Weights of a small transformer language model.
Size: 8 layers, width 192, 3 heads of 64 (1 for keys and values), MLP 576 GELU, vocabulary 8192, 4.13M parameters.
Architecture: LayerNorm before each block, rotary positions, no biases in attention or MLP, attention and MLP in parallel.
Training: a variant of Adam for these matrices, 225M tokens.
Each number is 500 + 25 x the weight over its row's rms, rounded and kept within 0 to 999. Layers, rows and columns count from 0. Numbers have three digits each. The size before them is the row's rms in percent of the matrix's.

# v: layer 2 attention value, 64x192, rms 0.0427, rows 58-61, columns 0-191
# o: layer 2 attention output (transposed), 192x192, rms 0.0418, rows 58-61,122-124,186-188, columns 0-191
v58 099:497527541418520497498487525540500473499527519497497485463537542516514512517519485466475467519457519554523515476505477469465463495478528482533512465544496486559552484474500488479544500528493475559481525506501490482500497484449490505483513495491536505510499455517513509532521467488491550496485500511508520506483512519477510494458508514541505507506521538549492550485487516487519533464482467503488482508504477507543507489496475492466523501494507499490493457464515521502488444525474488529502546501534503488498464517525501513497551526512468490461506509452517450477504483501486509501
o58 096:527477504523480501515467530496543489529492511512498476504493495505470507473524514513505485530528485545485493482521466553494518517530481490526462503497488485484528508506500515539483525474468483489509480520508487538498479507495482536475547527509498536515472515510518492466492563505524469488547471479509547463499472512520432485527538476482490490487486524486481529498495518479499466486582505496512513481475496506454486474532527461490496500483533429551474510465532489517490523477482466464519494497476490486465563537466532494488495507484484536457483549507506513515505519476470521494
o122 097:503494484511501499504518448467502488512526528465521499531519478547496490509483492527497503473489496525531528533507557470534492537509494485528475532483518480478474502523476511537487545512469514457493488493513520532488504519479475503528484507496501489525555492486460500490462480459527524487541470473489497489502500465488527517482483470499487487530471471469486479528552538515433473502489510510521507477487502522484490433474523518511487519472496476492498509547461473522497544477541475478499468473472475499567542538531509486515473455508525491516515480544490559511502518509526492524
o186 109:502496507500495457546498507443513495481514511493462516479501501503487490471514515512483509532527465471541524457486510482485480508470498547542513510485492552491496496508474515531515478523508502520504522529507467478519449493492522494456540542513509484476554500505512498512546527523494499551479508513494509511440491526497471482522492479484496449536506528467489499498500474493519515484505528504504463516445497493524442546500510508523539480530532501494479528538532469534459491503425480461497511511510487512480470495474494515498500522485446506480500546449540519492481532483452507501
v59 097:526519482502513504493488478460539551524500442502489511469512478504474536520551461500541527556520476486537482512502520499489495529494502471538494495530481473489523480522492490530478497490549525508544453492459520524481503457494482495442489444511510519493496475506534495527461530519461477478497512530494559525527520475517505484494501487468473491495481465492499547535492498541483513518507480518564501500511510519520486515511502519501458481436460532490452518511501524516459518480470478476489492478478519506460514462484508503508526502463512525489476498524457504507521507534499477493
o59 096:526490534483524479508480476467462502510517489526546520495504528539502505507474514498553499473465470482518487469485492476482448515448499539540517528446504518486491451507514503517508543495503561472495508533541494434483496473505514518511531499432524499512454494498513526482521462521501477507472470508439486513484521556538524505510483470481519498521509536499462492489465520498489507510494531482541476528461482489475482502468487517496534489511508482469506529511480481528513493490522477497530494521573508454532522474499501516477488508498509486525539479470548508511506503512509489485
o123 101:484476463512484475532485482513473487487523542514492536509510524479496526469484567496505460526502544531477522485530482504517492515496503524518484530485492523475469531478532431533526481523461508517488512480456496493524492480462477485557511535485517468523496504488488542499523523474493513455487531450506495519535487533518465523523504494539516473505498517496479466504484498517514487440471512488491449510525506473496500461512495480446533465519512485503544511513486495473512527501493526545547477512476513518538495479481493439477520481488487498505535483479496524551531532478545504499
o187 103:548528557506513521461488445518471494496482480522508502508498503534501555551448516515547520478530530478498489531500489509525488489546507455490497489534458491464459515485521482483454504516533553486517486459531522543474512493517491520500509532475493502522482493512539470522400484490544478499496480520506516528502519477499531487485485469489498544503518482511477489514475514470462509512534509477500559532482491507493467483493493516512505494501551465468495469517496500504474470504535481520492510515511526485472488521488518500489528478529467500511478482496439487491487484526496492537
v60 098:483529503513510505529496528505530500493497495484492512507478536499510513476473513571487482481491526500495475489450480531505512496505498472499514515486485486525512449513491493521509478456516468528489472519530528477511548524496503497518497494501546528498523514521487518476511485553480529513521458490543490474521480506500513474511503476526482518513465443475515513491464505452481470543505501508538435543556525543504481543498480479518471495520517497527492544473509525499488465520473523530488463467545474521503509529491485492497504431505509547468447494523493519548467525522486547511
o60 089:462485469509522523486485484462501493488512524500502518542524448501578479527477498494538495493514506534533550484501494563517496500520502502523505503560485473506509486543512487503470537470514540490502490503471514513472459489498473509503519476553478530494480497551519507531480508488524528503481478491485513511455494498507471517473482485510512502525518534556469502479501470507479448502540530494524493506494494500540501534455499472474478492501431477529526486485473554545497527468495501477508498471517488519457457517480501481498496459504453525465479508488507478497537466521515506527
o124 095:517473529485513465547531522535491490512512510498482473504461490500498501506519464489522506520508479523463523457513524494465534500456543507458486442497519538522516484531450521456507454554487491515482520505500480477493540478475507489495483518488486519505469506507525462503488486501497479563474492481470490467532541486508487514488451539515499494467539534526514542501500487487509503499484502479478513453479468456488560483478514484513505513509498511490445536494498462543480520489543473462517501498480522508465554464523492518493500517499458488527534563523485491511507476511494500484
o188 103:503465501496482501452533464454512524503490551547528494523502516480558490484496521440497468521481536486500479518535465520502531518483490509494505514496479517566540470502501479508500537519510512462480527501506521510511475522475516495549503507511500541498475474491473505519520464525523494519504508519518495515492559501508502483520468488494500518473491542521505480531499489508500502456497491466501475539540558499524485476520527509468458537528463510496539527493450524482484484488480475510497509507490458519476492545501538482522534447527501519491523465444502434515482475485497515487
v61 102:524484494492512490458535473515484475468511511526512504473534490531491531538541513507476469534500465485561512514501482492514499466443524515463508509511514511517513500485497479488514459454456511483520487466479470539494504521493457517487476519529518515541476488513523510477459487520462507524545495527509464483502499481506554505499485471518480543503541522499537481491458527488532487484450495515524498513502488501544517452513504488481535516561515569548471471512466510496490473519512538491467510484539516481488527499508491501492523498486505497517483474483456491528461476478540534462
o61 090:529537481506539500521524512492501491533533514500499523499497485491498524501475480511461544457495558474456529562543506500524486521468525530509474530513543479492493525531449485554492499509519544466492525484488484531487503529467493531530544504511497497497486521512490518527469494489492490458465524489466506498462469467489493488464467519543473503485513502502498517509543462481501523491532467491472488491473461504497492534535478448543521503494502486552502480482465518495479521517518531480512486520458450450489499477504522475474470469527497532525518525547501512516507491495464460505